config.yaml
norm_eps: 1e-06
positions: "rope"
extras: ["a smear gate", "capped logits"]
init_std_qkv: 0.0453
init_std_up: 0.0453
dataset: "wikipedia_en"
Each number is 128 + 32 x the weight over its row's rms, rounded and kept within 0 to 255. Layers, rows and columns count from 0. Numbers have three digits each. The size before them is the row's rms in percent of the matrix's.

# layer 5 attention query, 128x160, rms 0.0999, rows 117-127, columns 0-159
087:197102094163126084108190095155151137130179162158113086117152127200203120151157119161097101127102109148171110146147142118147177199110127096119146099175177137097094107091124152119070121138157184115158118164188121104110125091225130142087223127141109167185139093082126153128099182123076132080138122104116080150144102046134123109137114131115152113108142148117130147107148200149140145104109126105094141147087188094161114156088101095100128112124169168140162087121118132125122108092105141
097:116126151064122089088100142141102124178117065121149149064119078133048070179114165137136082173115109123090082118128166114133055154079095075140084128040182113119103086121169141145106093085154157100166115115127129095064116177101092122098078124113140159175150146086102145089052097113110134085139120110103143140143145118148147090068127162142139166122139171135131153109087188089137092130137114171149135133051129136130163108122100096106114134148113146159147098145081104144190124151149156
094:089119032123070187110200157149145154124131174161109107138118142076193128115168191150148106103117098162114119146083154143130141070129137141158159130063104118195124145136094138124085089112111080136113232205152170144125120127133087170076149110153103081120049147118132097160116152120133155146106135107141123138152155103146113129192139123138168127109155087117120149161130112118148086099150117067171127160120150077137066106129139112130084172075112146118171132081151188129101127142146102
096:107153121084111143133029140162132148063086116103170069172045105084120120087058155173149081138152171148175133134097081103165058134144151066113093088176142121136128118119196125107165140131173144099087208147160127083115097111119078142144140158114166097115184093149130152059122079169109167101122101145133182117109137153077109161107086112157149170139106122140107113121144141121184127126131094099147129088118092182131110127125149098109107146110152135086160123155118133132118148079170155
097:118212121155106109115176165121156129128130162114132169188045142092155145097132113151174099121135134043118118124137146151099090142085097122101146190067151115189151090146149183144146135144120152123120104109140105060135147102139053098063143128134058117111119099116209093064102188152162196083133128162110144128110122157116082133070170136122116082104193125132133139100132106167154110154113139098147112135125134121138126129104159201104174135113073143103135096136082157131091121147170110
188:109152113128112165152086142147143150114213074170173160206128040132090143110125118170121154120154097168104130146108140117100131086180149110120111109092129088135170080133143131113123130147141115159152150143093177127084094112135173158132117177113142153164114125102099080110176109142090116183135078092137122139070144141070129134156129162152166118104133056156084121147136108091118133081107131083140130136111124093119147060109058054108173138202199104096206164098170111118134137159130120
094:181091189151168085087158071135104118148087156130153142107124145153111087094138082091059160135142147146093155163135198137160191132150130126159157069054131094180112147111112132103154183168143173085133151150171131147061127073172104137156163128146116113119091137124109169193175197128036113125108111176104133102098165113148147103133142159145094109096146161084097085105103085138131126163108101096130114103092123129111100129130109132079093153156126097134183104111103130082167089096150085
103:186093101168069155159113163111124083107125191154069102169113071119125118138104123170093057169104144054135123133149048142172118145174149024126149150162150124141119157131116119109131125059135116157138116117097133112142129111129157126083134116096144128111134143188167145114135106128112159148114165154123163129176212148096125154128098127097179123124133048119169149156140153172131146113189158078131123076182144157114118137110115108146135145113206090166170116105133163187091121094088156
105:124144079112112110097103159082133106113178100142183124141135124155116125131109131103092124111105102121097161132155105084124123114148133141190164154081143119151062096190120035088146077125109202167112147129097129073089176157148141078090157115101129180181161111132144195096166154124099066098096166110121115104156133109082098133144142155102127092119168088096150226148104144172125211135126156088135127182126179110104091136143103088148119136117185088062126108126151123125113120137110184
091:167102198068171070109098137131089124102127124116139166164087132116108125117122133110135119111147170141149159138148165121162142101148090111164085169115106132099117156120231104153109130114131121164142179107134126176111127106135077165151151109148143157152153123138157185160158178131170196085125124057126178120152075159095092169117168155107181085140145091151112127156153133171094163145143074109180105139109088150078103117175194210150128068104083174082115111147137134099139082165160151
085:144140154123083097099132161150133161130132151092155159164175137092111105082131086139161169100116117125111097078185103104175114067080170127140124152104106120117103177115131121141089138140112134153104153091137160133150142130122112076125083105127113178047149150117182117180118138147105180147149186097084102131087154143133080134123158094121167103116152128135071111183108034147120097103130078131082092095177121096178100094163068210131206130136142170154184181131142160144115070102124129
# layer 5 attention key, 128x160, rms 0.0907, rows 117-127, columns 0-159
094:156115134080145171150193101167157093141165108181069119103151111110122102096146124136120095189131140133093150115103147129124125146153103048076155083096151166045185086148099098153124156131168125120161146189115121128163118161123160099100110084136084149095131111147123086146157081147083105094149108142120162063046133125156149176120095185107080162166104183165178107131118107121085111139139119132219158113128164175147123072113103126172153118132168121104109104179140128090103125068116104
110:137158138145124126179087121046089169162121091166136161098085104113124092145151143104065106094102198180127159121139121149139063092143201133042119146098136092134117126140182121168101225115139139107132145085139110122082138175090122174187078102146147130159126129113137117103153123156113091160133155102085098188078120130114123087149136081094085148068153147094124150086105103119179118060102127147123123142120142107121152089144089149155121126152127195095148158104187164148075157110130155
100:125091140126079114120159090148125111054146102135161180124181153179108079149104124098101166095143128154123137161108168159149140153127094069133184174165119105131122156157121120106155096143160128134146149197123104103094092086151112168160180132115106047088106155118106127150150174085165061176150150157103182193071152085166138205139175113114116122150090140124115088125148159117060166077146124108183108123117092146111126166126170112105139163094101122138125105058163163117185097097123086
098:148146113126122149153114113129081131116138129164159097188109058107161108144124132053159134140200108111145100150080081149104202122119146128054143125061108150123071137088189117138115137114182129106092133190157144137104125175130122045100113157076094147118172128194118130120136111160103164145175121135104112179152083090129161157124051133091087135091106072159129156133138154089113138100148148117202145139112160113083122103134159183171145130135117140177109150157056095130171179135128128
113:135095111195110089136126145110121121157127096093168147093117194075108123165139109115100153189141106185158167083123106156117164065132101186214080125203146180148185114193083111125113083112123140153111149118128094097173156126126117120069127135118101097124100122090078103156066133098136120120107128131147092176142073117193123106143097083148121120079167087133146104163121157081093073123099157104126088132098107155107124128133183186095141075096132138160138120120160125121155094207100138
131:143137156164090157103126145166107142103142165120091084138139125114135109100134105147152132198161135187105134121125189188142202182117137063151045132105158167186108105100144126133184155119099101094167134105143087091103143148133118158186124182106145127137190157089082102159121117082137132119198167105118081072120115109116101147123115092104108093185111152147177170131089150070090145101140077137139165088132094132080104130156128105200127079145161125118097086177148094139199107130135138
116:136176176189137106180094131127147143167156148077139136150160159142101111100118094129116114063094152125152094199141134094146132080118135112133163072093176108096166149108114129118073209139135082129171150168148130090107178162165146074134132117159161078145123170181057151182149146116130124138064147087131132118104149119081130190123131189147161141120149156114085141107129051112104081123110162160102147161105142143095106094216109151150089067163095130131168107127170128119166111100109157
107:150155148148165155131155131102113161126178096176116106184136156063162140052113061121064031161105097185145144130077117134116152140151152096115161060115131127112103082133120118148133139117138132106210170096157103129112156184220134152127087122140184121143135138148082096132128127111099109125193154110110179110148101142056164158131072132130104086122189107154122133126208147186135157113123129129153153151130161124187111145135143142155095160148169136130150156107111158120089156171135160
103:059139123115095148156185169140141133102122142063085127149106131133091154112078148205142109086059110108129192119090101148122145153131106114148163126162123160136120138091134090121108152168098171121138120135119120098142155090151092184062172151112135130108139152118200185143114139102083092105158100137097160116118135200064129070116222150137153130095156149122117140134096112038091062101131131073084128088147156104126119128130181168149141084144108158114150125134130106166092097126172192
113:102160144148142127139100074149128177143116149137074118101149126100142158097183060145150112108144121162103178180153101069126134190154126117135150094152066103124164147132106139088203133126128156104033129161096082121139138120155118091125164085143132133178158103114087106148137179185148163102124142155136094141095129072075178090170111128106146127165177092108075118121123081165115164114147099086184115056157099139173067134130114123160104169055140157095167186120171141138131102140136162
132:149099113081124161148116206136151061115163171107167182103096151122113150099055166118128085079106109168166133125112087156141100111196113090137151159056113167087121097092143134143064059136150142078158142132110147104094124163082142122099159110128133138111146079140169102114085153131148167129115147155129162126119081131129086103166096096164106149145147077100103163083145083170166140115116143114110108126160139168143044117138099106109142154160169186194165108123182068114080147105177151
# layer 5 attention value, 128x160, rms 0.0835, rows 64-96, columns 0-159
100:141107098154130111082117100163124102084098086155135087129136174171132124122126155129096124149098146064117102120103168144163103120096135048110155159141089072056135153150160169141162180141165147100173144068108136059175109131148115142082103146140089109125144098111099135109123088153100182113108151089166163143070177073118112085142179186166140137107105100136075098084128180139186118091133096134162124148093177094122148142083139159111145108101084077109101198072135127109168177148129184
099:099161110097115099197096130063095202146119124138100116108141131105126130150144112109124096109188190148139122098122097134124153146133155103124110182143065129087115196145114133156061153179079140102147132162100106126144076136151157136106169122124160168114116115115108154114136100117162109122093109109105077138156108111149101087150157111081102173082133114103069186162166129129139135033069095106139144104053158177127117133079131180076132150145110134065124067187174101118164158097153071
091:105173085173152094161140090099139127143160120189157123107111154038122153167155101085101084136084124154088138134148143157138097135060153146090114085090195126137148102101080112101132121139123142121120110154053110129085122130134103091191134160121108167178157104147158112147145044107144123129159169125109084110110110193157115112061098156092189122107088119129122068130181168127179125124118172148105118164082148181061153145125140142128178085147128145121123073107194124169090119088112138
102:158140110130145144152065122094134160197076120114109130092162121168087093147100132164084152137158176117100120124181148143121056147131122153123102196156192176161175089176150083101113122072110164055076196142127099116117122171092118124153122100159081154105167120095132179158140107123106173111122130086166129129116095145114084124075100166140116130058187136113121060091159102168126122128106099140128132092105121076180112094187087133174110124129087113104153152109111159136118116089199103
104:156095138056149127101164050106107085116084143085125095155124111132117147160140162118125112144112142058185120145095192124098106164119163117141132145129109174184148181125147154089114154104143186142153083163113132216106147062084154166141124191147142132156148142165133104116090132099145098093069133216146116113102119097079162114115100167141137141094050089083138125139145188089141130050154144107126172156143163091148110074150113104162091160113109112120148131167116093122099111170150122
096:075159131109135023125116139078089060135115133102082127135142136101091163140112180157155119131171147188110078135136144118176150138164106131069135173160144104099138190131081079116135147152103113106130074180123138121158158160120159157145193153161133160132095099171140132113110117174117126183114198110100073165115132103151099071148146152112160114138150134130145092135141105160127139089176136161084169182177112092174068184126166122127138154149129147080121150120158130104105118130193041
098:139117105140142113139102151113130147108167106160100138118099107138078141087133137088136139096189153207116173102157152069080152127137187112110202186144118084141124162155166085174152074136201131122082118097129138083113127143095135090080105131158119105168090179134079106119117103138150114113125124137121094177173129172115130129056068140116100084095067117131104136109128114124132176119131166140080149101127128061051085119184141177060127151142133058105114159150124105122133151183182154
101:115132129164133111105127165096124130114141091125168130083146097151125099162166127159173098065181167069175112078174152137119073199100162102096124162128167128117089099120112127105102131138142153174121133153145179160098087143210135079178135063122085149126106109137141182135144110111092150136121151140078200159120121086166095182122138121098150145120071097177070135101129087108071145177124161129155154092093105169113147074135187154115098168159152129099096137147175136123097089154118209
095:117066120104087164201138086130188089079147165120088144123103127124197137147139122141126107087174092122137146145175165127103161197157140127174095175141111170143169138124115057106170122111124142069106137147139174115094139152146104170138178089114107098113159180103198139104153097097113152103145126099155142170113141079101084159104127116082165068122167110137142126120104148097178119153058106153176175111136138176131118098144089104156102124181080142166151138059181101116091164087084130
098:161085172106138161167099119130079183157172159192136082191147182063145133123124155147155120098074129135118094111111151175208192116071141162080077096064144136135123109162077115114134154124157147107099096142139123148134097153090114109090145124145094163111096154090144077094163127094108191116074155080097122130144103119124147075148095155149133167120149142169120122170159175099148095104167088093097139111129102103145072079178128116183138117097119119108064078132167113139092096144173109
104:084102123108173162146164132121144115164126155134114118144072111086136113098091151153145142123098164145116082106112148113158120161107129137148099076194187168087150085126071082120132102094171121164084121195093158134106095147146114136040139182115167116140132091109087108186120149103117163118103104142076138145065128131076047126156166155072082107088066097131176135179080082158083086104167106149156150182093144103104109130123121135173173148133120162126145165160139072141165153169152138
103:088138139109082073103074173194156191143148118101118137182092138178138081134090110111113126182173166130119102170122110097135100110136182120132134223112171112120095174105134151072111146096152095098114140162123188099135112111069094114157108088146152120165197115156117141133155089175135136129104122130170099125095125121091124136134131157156096160129145083133102060107090111141109153184114164038109171164090145174111122084143085140147150214119104139140118119174174156144105164162162113
104:127132115125144102107094152125160167100134122134092107126134055119108096158184162127127180135176153090131154096115120093164165069057062179149080077132115093087100157098113193116132117093157162123161109079093102132124195122136125150103182157088134119105101090132088135171179143142124175056142182169125119193120147127126167134143090101116203152118136152162144135157070090172143133180150144155126096088080174065144125058097141069080085112122126120135139133106145133130143124148104108
096:152117080125142127154120106128083150159194165106143154157161156132115145117093168146108090127178107132098109129073152142139081182181179173072084113154097149089150102167125138103081121145145079118220069110123169155141126178096147097109101160154143126125091115158179109141102114081143110123144139143101122110141082113118000152126118125155155095162104176144129115139116087121111122136145161138144163107149205200120097135178153149142125123113138144129127164123182118098150076043122165
104:131118081085180170130023096141118127141140136180151135119112089051139141163117123089184107116132163115121099084102147152134114145124105149041172060114117122193111115109097067155095093103135113112086157158089081130153177133153128157130105108120109084147087113134161126141133095143119085083124182065145130160178158141108146116159147136143104128118094140071071087123108153120117092114197219129069151116108120163189115170147108119135125094155137156108168099101148133088093152145148167
098:152087159133189147152127144147169153116145154103156136076112158159064151126100095125068131171134136076147191101108106117067146104125118095099124134148102168119098118142119126141056129176106075107122160145160126127043106086076087071125127097149062102187175124130133124104120114101141052123108131158106109161121134147164148140218106103103136077111156115115152138089143151092117106154098119111136121089132203140130090162122072144082139106139194109128090116110117197062137114118060140
099:166144142172148208061170076100140149154118165063137110086120076096130111144166068114157101142112122093082106076141114141151139132100155121148146139060078049157114128089166042153141104118182150104127111137087119092143145085130133155159112149162099171147110160145208115114090171075073105071123139100138105091124115130099083130153088134113108112149182151094145089145130201144135097156142132107113115163111169099117115119159166135114133100090127087108109086173121135190102088129094161
105:070061158138132153143127051179108107118111096077137160168090122100138188106165069118152149145090143076117107124134133063130139145158043144136109098159176106156074097146166120094115116124064160135140181123161167130106101087108111083173140169136126140172096156094138111135128114061126140104088145111124188168134110075142144138087202086149135146137152072124133099141119102172166127131119125108127115137107125177176072155084130066120126111124082113082148183143121179057106141134106135
101:096083157105145142099154058131160104125128209112130107100137114148102152121075113136109115149111126126118124117134096138106120140195137118131133114199146110147121117154222159099088097168120160135172121143121143089134126149091178095121141093131169177158116138120110119111177109178132137109132189149145116089104197163098101126153106125202075119140201105129129150083107117098184191096086157132114112145142089182126196159105090104137171168105133176131153133111023172115133186121101169
098:115091092115127103118114122170119092123108110133118129112122133105140118130117083048123108147138082090122153110178144154153064140105116170160095105124147110088036059120067106155109108068166119085128083138049166122119155062110080153155147170132179126125155107087097144112154117099105099113147095151202154121107109131108154116171100124134133148121134110127104102133142135077142166129078088145111045142176180156117124135137138068117154093148106089087188193153160080135129056143139070
097:122115161151093146149138141136122140140103116110137128094100120148119088167114089103086151068138189097104092135090099067087114113181136107134158152138138100145118140124132178176124061133122053143049094119113154171122147136149156099119156180103099161178143104127136107087139176177145135153096104101070151148148127065146081152112072132094114131085163140098154182056105108128187151113174164118109085091176121120141165151146188125186073120197142149064150105140174135156061123109116111
102:102181124080100151163158059088183147170099141101120175155094125145123141096103136135116137151088140113142135148121078153137177118141158111100110091079106131135129073132148147154152166118130105177067170139146124158117161081117134165148133137126135084131127055159150132124085153116144099116129119155074133132147122119098176018087199088143170204198161131088123048112128142134144130161096194137152089127181141133129174122122094182087144140120132168158117153135095084092166099085083145
093:164160095150115170134151184109166064155139146117091118094127135115120100126171066134086139129187131146179166132110136135109153157125081148119124088111144163094150170112145107132070140158112130099175116190115195079123079090168141090170102116124154163143167102095160138135092120027151164105154141041145159115112086163110133165149172127084132207102129160061132143077051151103113125099136112125126186134141100168066141148178071150122104137126100134149123138133133121098072118134144125
098:152082087147173085081107072129126102126133104151084120070086126116126176073138147135126132107093181119109125094080105139171167090143096083076120136065111136128098083100160102088028117191086132165064151112138096102176115095141138183115124151104148104187152158146180038167115148166155115119123163128102139122106118126103134089185150105104123123105116115154063140150123121114109150141125190094102109102124134114161160161131127107191141165110139155104113218131096111108128176130137173
095:136122077140167107102134112089146155130166121210075128097113111138104140161139106085148083160130134171125143130163119118091039080141145105155169128133089136086177127107123116120122111155158156071170153168160116181123084106162139142071150089112154134105176199082172164148152130170179180107157145172114150121160122103168182123112188114175134134121135152147100075206137107096119104129123040136159162131179135092088138065122160139101095132116078137149182142119150102148167116105172116
098:117124156116151147173137075112144105106116156176081165116149076143177164132145094152086143154122151125162110127158138132179106165080081108101151127165077082096092087104117161053113129104070153139114108169107156135194155134171143158111090122116113114142116145109113105119132107122153048102104128115126073103165151083088143125159098139127145118069141120162145113135093126112143140103166105122096106098112151138131109159185143108160162100084134099126116099255055026146071143154134108
105:141107109142116166135157138188186132139156135104087140179184107083100146086109101096133167118113115058100128148130112128149132154103078057117108133146130165176144114102194108207161116127124132101119111158140152103082081104044111174161069149141188141125117106148129192102108135110155095145142163136103107128144130071184181138098125073108123102098153112118134100034151123156102079097085153136113113100157095093140132157120098149157165126154146138112098112104083153170178212134175154
108:139138065136177169085064175132094095141169162110086118181160132144086207198097094100069216101155088099131150114098128128111141109116155132125170135156072122116077071105111153109134148099173126159132124149071130140097153150137109153117141136086095151098170124183172102111157157091131062059137159133101156131099100104099144142157161181113138120107118139069146161112077109062090120130124152159145099129125121123172089188118134145101127127084138106112148135112131186122211146144150137
098:124153078130142149125126088154137126231141072147137107157109149098109104074107088121120176138095124157083153166135142169097140179066136136118112130146139136096085138146127069089151124177088118118144124123122126099147115094145177098152126126142129084113090109127096136091159138223123111131121060141152132090182095193129146166213142128118067152192132178118135087085097154108151170134090153175133165094053128087112125092126141148099126156152124197107139133122128195149091108103085168
091:103115155125148084153096127087060165116129156139136190142144135105161163118201144110103116114097155143108112161144141128081120156114114088209146124141117154131100217107185145139131141084102129169142118147155118124094091171185110122098122105151144139099145123100120152101111149098091110149174149140087097161070154177072130081136143150141122076172188163122127147080126186071113106152129182144121141115057184114066075100115200131155171131154134106087119140115148093115157212120141179
091:145144144107129136187187152096161141136074114107124145138152129142045169116177165161147138130109107151100144236146124145182118084156170133184152134124176091157149068179101203174172136149146135140189165124124103137159147178191106167140124147095168136130119145122130070082128142103099172128159119144128139124139097110111119145092140152131135183123140135127150110125112061087071163162142125108138100174099106162085060140173092082084123164110176117056108126154168095142148164140111127
097:086158129135129142051156123151126136130051101131141115145086113150146100136133139163204136149128201141116124115117149152146085118126103181067176156163118095119191122125101132211115183093154080140139145109117138177134109116073153132136142101117121151087132133101146164119159111161077116166138121095163141097134095142157143129136148178138135023146161182155150116088132167058104148223085054095128121143136162126071134128072163120149088144149110135121099081161118081132141143145149085
101:088109128139130118114102098161127164150114115123166076113118191116171131149193147108100128117088083103120129165081096132177095153114083153079103134162115163108145101073071147182146089127143082109125178098128128096119177145120155059134120115099109108148154214101109115148098084149177096176128113099022134107152142092101130136171140159118093136123141126131126172111111108128154105092157107123134118169144123053171094143108117179173177113071121212179169149120058172148129128150104127
# layer 5 attention output (transposed), 128x160, rms 0.0913, rows 64-96, columns 0-159
093:111122146173072080078132156135110125119040126152082154121117096129171118177132093143153131111105144194146090087114115151116085146113079159125161184120113122138113122114184122143080130056186165100126172114147137067089159130134106089102132165117118094131112120135200140184096176139070148179106167194159130125104141104110114115164157125107093115113128117119075160116144095167167125170075184084144048135150132056118186143125152133133164110083119142164092152071095120158132151122090118
098:115133107154148149150138192130128118136101136093057128100145106063141133167110092136100128148121175206039136093114112178114132145117144174106134131093047144093148130103165156100144136149123052091208097171084156088133128163132138149131052101143154139117135139154115132153127118136130106085148131138106126159138074113152143100180137099131096190091110138084108139115152108131095168129109144202122152106123170152111108104156120173117088173208127206111143101103159141079093184123085083
089:142094096111102154118122146164123122132153089121150142152122134117098141130080160116070109111123137105095172057130121131134060065160105092141078140132095191118061094120063135120140171150118159081115133137097150137102152179151105185077178188165125163071136143131179145151077097099150143060143047150117192153158066124168103065144115139103102124107163126158116119126062150102110139084111140103139135118143104122128085108095077145105102091162120117048127119114121116158124174065095097
092:145062175079083109145196172160163125135104135154099136117132127115142127047159117149149159124111127186115153134169173129112104142116153081136061156101102102092149177181175120122125152117171153123154176122104149147125176142150121120124103121118127102118200128167099094110200102160192168134155131151155141140122115185173151158105163106143137118134137147120114134150118165122097162198138130106128115129116076143161082077139146157067122151080079150144043115139109090209151159041153140
100:106156158128123191169170112131153161127124199178178202150120124119146088097112099186172064089111127113157140139132098114138148128143156116118150080108163152169135168135184076098130139094140046121115171158095153070112119164107116140122137157108107107088167161168112115138112075153085142140112162122159197128133174119148076082133135109129165114156122077148159112162145108176130111130110153134138038091189104152076124125114178146122106138153173153155141168131200149192089179144110118
095:119172145067143102140093056162121163170089130117121110097166144055105138145155100174155054101165087187177127091182140144205117130096117116136143103128157119110148098098169161126061178178045110154067084141140157133115202152152173162190110174134171118135139103130125177108046143080173129145124130098126139090128137144116149100153119110146108169166133137152144110104137120139103123134128122148157163165137092151129100143083174078150155119131131139085095148199137131139135143135186131
092:137111138113050098132160173165062110109135193178096091123149104133140134106167146124125130089091089154137126145104151123068112154134104092187104192133082165095134170118113115130125105153161067132155128142198144119144105153090102175122127079184145162162136137127153085124069070147112134126166145112114158107168139150098138154110100123101112168121137096171078132160085195070160134186116133169119217192123149131148114114168109173115087217142150119161111120123105175143114175101148129
098:150146124164148078146116158047052164146159084121120168106113151091162133093082154103158097145161109148157128101151155161167073138069129159123143132112132145103134126135100097125086141163093134174120144161115104136051124115158089133147171143097067118148136098152118183111102156158090106104101142108141103183074115109154104128133110165152142126061091163102145121160117153031127116168120119147118187182088141114153180127196075181100137111156150105152152064126215093124161116094136137
097:131133156096143088112082151185179115132206090077197122106157118167122090128135078148107104138139200141144105204121142167160083109100120140152074121094124141116140137127196151147157113153135161106120168179160142094110108139132096082129125075119123124154255137149135134181141106140115125118096170211118133171109140169144094121064098182163136096112146128118089162106090148093168101140091132080171091141148111125115108160140091113131076162120099134184167112160108130111131090119132096
096:099127146147094177141111167176094204084141141161113151162116159134094125085139144145164091099118135111080139154134154125124108091100156075128106108086126092118106157115150119150113132069119115208097085106142145141138091134069123112160093126102103179176155164081159119149122148125140200137112115204158129105183125079167108095153172146213159166060143142172170110092149135152069154108143126134096141114137112140122120085053117184140105137136100104108153172063056098123072131121142102
098:190107102156167166175128193109134117120160104055141228117106141135140113110156160153088094109129136142135081090126104141106128152123157087146085104128230155093141143179094115087136155137125122145141113106132102150147179206063173113205111127130102121114161101078150102152140090134169101102157130139134187155087159121069123115174149128149163149063102158140101152100108071186171124159118147154173168175122136106104092128077131109156148165133120137169105134139125171147113092095136168
103:148095114117065154111121080142111060090145159158109133103062088113111110063102129124124138138157150106142138150155137131091081116126103146103147220067093105105192149143118102185132134167147116138143115083177162142068119066174090150153132093145110119115167101176121108091180094128162119125134108137114154045088117134072136132133177125186135152097096169090141128110171092083150149115119088126096198136180139088143099089110138097128176158139084137142107130148160132087121172119112040
100:139132129118113122096124084146117154113098155123130112099189132144100116120161072131091142090111106072092072106121155126147164071111137127130199080131108087091103118132098161131102097096161152095133121133203118107093120184133125139124125110097160115181123116003091125127126137139099118109147104130160135205138162134092119184169164137107137098108093187104185110128127086115143110152125114106186089144072135038139109094102140095126144111179129146137191094143168111092200128081077082
091:070132142161151136148219113127146112130155099132184172172098164095110156136161105118146123073157108169092117078135126148120062154136117138110001146114120152146123146100138170108119111136082093119114117186090146111103131141127217123159125138077075118168112122140176080115086079161121090149122204122158120102099166147092091101114135171103115168132148135107157118090074044173152118082104114143083113093159108136122137118115137148119141088111135181129125133150109209101111147096140126
100:107019127132126118139163132124149152108141152131109162067179123081164080122126151086082124090120142124087150079122130073179066089176098089122118143141084143133112131162095120086103154154084080136082170144168153209068101123082121100117130133134091129139103139078150160133123125084130153103160114113092083125137091089189150068113167125149139103106112124126163149127096148146112146142127093156093169102123130161120054118137180150083127177048154089115061160126114093075100104095136121
100:095054065148152106130111077105125103141154127117163056133134120147146107142120188137097200097175172065075128126109137091128104154114109162159142154189081147150058187105139112105185118152061119128186094143141142121144113119111211129139136118106132122101132098176095163084179096125115165071143160159168106176130112115139109125105153133117085086039133147097114086123148134106156112128077139141075164144165116200089164101132089165144087160140110124135145148131112136132153168151133164
093:130117092133122127118130116167113129151058142098181141108110124163098102132144141106123101141087157135146119111134088108196138077163151093111122118137085125032125182142158103126140146045108129133156098092139099145129137150140133152112114170100120138142125133096163146105109161119096133101151145119148081071133077109157057059019099118105125130136172126157202125071120091178180152112128118105095118052176136170173132127124152129154090118171133102105125132082155045087123120078129191
093:140132102184153067149131135081150173076062159054157116129169160121184134125095139117121146117157087068162130158114127119105119120169125137155158071065166141126089151142148115108099113114094183149087212182141131142113094156155134100116177179078121099184119122153108094122184094121100167138114107121141178159084068114087132152145165182165121081171144082113129110104162155151112186179103172109155173113086106181129094101121142133135147155118135129092090194155094126092130120100152113
100:053126174181123156167085142081192103109136139160130120130143102154119125092072090101134139147164160176166108164118067064104184167151101127155125164132137155160147139079098107086065123128072135155137142160125081066129146114162190126107126113158134125115122082166073109149139145142148112147081175169133137106111097182122079183154139066111109091153151107131115165088140083131129071122136086117127103115181121120175085134146141058160149084088147160068110164178111127110151139090133178
090:134149088164156071099163114142090093130151157089133142081114152131101123066117125134098157126135080096074189074139118116149118029113107157096192110114086171126123164139120132135124094093179178053190068122142139125181083108114078131149127134155159102121138111146158070170153145126136123138163125193168218128100083150149122103207113158102132112144180136162147102170146158108197130139086146112131100140133103137172083159084167077106116140116115147133100142112116137123091079127122129
094:085100099116124102126102149077102145091158141144132109139156161131132079142093134096125169178149128173130114162121131110089132168181156137167102080138136099094106137170127084110133139065141144122105117100133176119154089111153161125167174117115072144125126126111096206117055145142092124145123152069110092134103112161211121142159125144134208137167129130172122144118088160157138141104089135104117105210123158120155096108132175093112090109161188111138048081184189199131107188079083147
095:178112080092091142114128114135164089152092150031118131151172119159108159127108111132100167147088192041150192133103104147132177090150114109152156108125114117146089147190129045118153136167119145114162078143120121095132082152124099111092118113117117147108175098154126150100077143107154156086142184117156092092184176076157146117112136191107141154114126059098175095174186079155118149098145125132164129122115147145101182147165075111121169151085171153115123166085141143132115091079120148
090:092105110159164119165183076075110154180136119121082109112139114126135111152091106078151142109150160176089106147189107131121134117140100112176177158092158164083178126123083157125149168201145101112074080151108096180104133110113126089106169060120144158066126143172129083131170190152117147098058114092062126106112160146145110105137133140127205159100092119131089128167071142145128105142096145146159109086187142174138104128150110134131138143163103222148114154137151069168163161115117137
091:149064121174092106158106158144105130084132126153100118122130106155109144167099116126107075131123164072173062158110123098133147126070180148091132121065094090132065119082124131114092170189093138079127201116115139140159118094131136126102135133174112106163095169085155150154063171091142132118149189139129173170061163097110121100128173110168131135121082092113143106100151100191122130134083130123104113147065152118151062144108152094114131091086146129104097228159153110095158168138139180
091:140089136069156181132182215129132063084122121086101098140149108107145100120087137133203069115118134125075133123143109164189118089121092099125127131073126135117160118121108109170082144165129130079124133059083127098099148096116104161125073137180120137111134133122132128167161109132073171100124191171120106155131126175116109149187163119060139109165111172125146152113083106096157129089115136171193127121124155107045125132126117147083149120113085186164159112127152074088120151169197099
090:107142143140108073147115103135103138138190156148140124136180169162157113130164153127076075140078151086117199073082139117106149162125172136172087179085150123141156121129145192143059142157123091128131139094158114155153127132176138101111138170122146119098091125120145137168144149118118158147129128117078080177130104087171119162137153085124116193135168136177108118159157049112089078139104152093106110071111138106153104144104146144106153067169137190115227177082137168089129203131157130
095:124134093042085104162187134096137142161177133129119169116157147138127132046118152124106129102122176097213107162088104114163139152089078119162140036125173113139083176108119138155128116180141146156135079115069104118091113120135121087113112117148083172077098081123093160084099138105146112107141095119115133139132133131090123108040139126130116142123158089139081149183128212160143111130132171140107088127155110108119094132119080108151127115093168144084103090142042106100084189122115146
104:130115117142104103087154092132110147106201144149211091118210100161139184156148117074109172083161141133088119096108096106197100122159128124053122133149110108129130181094128122096087118100162105122174161124138136076109105169118110124139124102193099137112113107130074123138103115115143125084176104080076112106108085131112097167163136194146129165088167120123084176106119158092123136155114141186111134130093065115119135161112190156103163085143110125101133120073158109165161032072134127
093:089154145117143120111113176147094066177095106147103136088174087102079160133071128083121169083150160122125143114175105101095076102152143121093121125166157148083161137189156083123132063127094163127098073125139100174167122132064130126077143129129154135125151096152083111103125103116085101159126129132133114150130039096129172151077074074137165201121166110083125102111065077093131106165147119149086145095113074136101101079092130157056134089144108093108170149166093124095144159156122154
090:102140150114100193139164125122137124113101142136120170119102108098144164076142141154098109208132117116073081117118071169110084118130139074137145152180122165071151107111166128142141097098082106144133189158149102085152121120101160157150153153123109063041175121127103091149055126178192144137136104109139061144181099119064130116088152152091180097094164178117124165100140164120096112149127119130087161144081146065127135137122104142100098149172173129113044129153162118135146147196111149
097:093102123093127161182132146091123043123068111136180114115116146080108094094151152165150153102071160088100125161109141138190125143159097119145184136131141088121152122130126085127199161091161097184083131077122153122175145134132140136156108111101123124132102088197163074131123184134185113230089113077168134142124177080117131120106155142103133130181129123142143078135125121166111125045076149118135132111143070077061152144115092119134147118143149119092123116101152133119179081119075096
097:138144115204132121164179109199116108137110127101116140157108136098168144109157059156133165174172119221178155106157153117149151093108120121157169071156098135183178138152154134172150155101158149141099123027157148114112137163174158105118124117164149112098093155176125115118127117132062151124126095133078122137155038143106104103140078144110103094095108118119159121134073117131139162153105125102126190094136187132137160163116142151072181063117122142168086089087112135092102109181119138
102:187119091111093153089117146119111124147128156112126158150171069168190167143134189108069144176100121071110105103132104056098160107181171181125029163136174107178086157147118197082124108134144155141088134098129145131169144156068128147162077128100166199108118077153108107109154108154112098128102130162167141146127104126146110132162166127165063104121113186161081126147097130177105141122167131156124126161065110133117087139082153086161097117152148138194129155134138131122127077113143148